Part of a small language model's weights.
Size: 26 layers, width 128, MLP 512 tanh GELU, vocabulary 8192, 6.27M parameters.
Architecture: LayerNorm before each block, learned positions, biases, normalized queries and keys, capped logits.
Training: a variant of SOAP for these matrices, 219M tokens.
Each number is 500 + 25 x the weight over its row's rms, rounded and kept within 0 to 999. Layers, rows and columns count from 0. Numbers have three digits each. The size before them is the row's rms in percent of the matrix's.

# layer 6 MLP down, 128x512, rms 0.184, rows 100-127, columns 448-479
095:517474511462481502496465525504502472489465505498477506540509473525521516531516523519488527506446
090:493481430513482485499498467515501509467487501504507504493476539459448487457495485445516502513488
102:497493583453519485505528463502495532500507475464521466467495478469493469567501488523509479562526
096:460511497523520528523519496497496525494498507530527475522496522508486521519531506519482444507529
097:492506511498494515486498499551470525504454481482514518511510476524531457538512499497474513528572
106:500489483497501494476489473491497498482529515501500492490515493476519535499504509513489483505495
091:476517525458502529536521535461489499483587511473489497559533466536514512472503517504440509452491
101:490506511453487480479526485467522517492489487487499517513533494479496521494484477491527496524441
097:475513484478543481510504483461505500510492491486510453498467439503490512523508504489488528533462
090:489528477483482515490508484549505484505480493519541521495483530473507506469524535485486492500537
101:480512508463473503505532473476485503486503504446503511470520497501521511524516479500439460515493
104:478496507542521514479488474500513475508512535524507516496521541518540489442518488525524504507525
100:485514511537515537512438453503481582456544472468505467553511498504480478500462488505527525467443
101:489492508527491516484510460503504517493464492537502455526455473524520505453515504503512475542525
095:504511449488472515572479505489518490483497475512478487538454504500516481468486506472503542481445
100:506491458520504500482447512504510490481519487491505480474512474494489490485510497467514521532509
111:493485493464514505492525508499491468493441500513515498493520542513475495454482492515518518580516
101:482499487547451474482493486500498519533526506503495500457496493494482512534507493522511482475517
089:477465477483507518461515478485525494486504494521432486479450483523522517489515480501510507539528
153:494482514510505476497495492513471493484533505454501484480494503458549554514473471474513476516487
099:485495507498536521478558527493504490484530475516551480511543505474503531572510474483488534503471
091:517544491496502476541471516467509536486488486472505514532515509472493478483484498447483520539514
099:532536494502512467494471547514527485516461470505537521491499503484512490544509504508513484526501
093:496502508464526485479527487511503532471440522518492520509489489514487514472532513474497513504478
103:524489478533458499541513465490478506466469535490526493485526495518517503530492482522507530544522
099:470461492482482527499503528512506482542494539526521487490473530497483483473535498527472524481463
100:521507464503473501504510502531498469489505511448515481558508451483498519487468506507490524537474
095:525500495476470544549526540487479505522578493502499493516530451502487475485523489500516504472491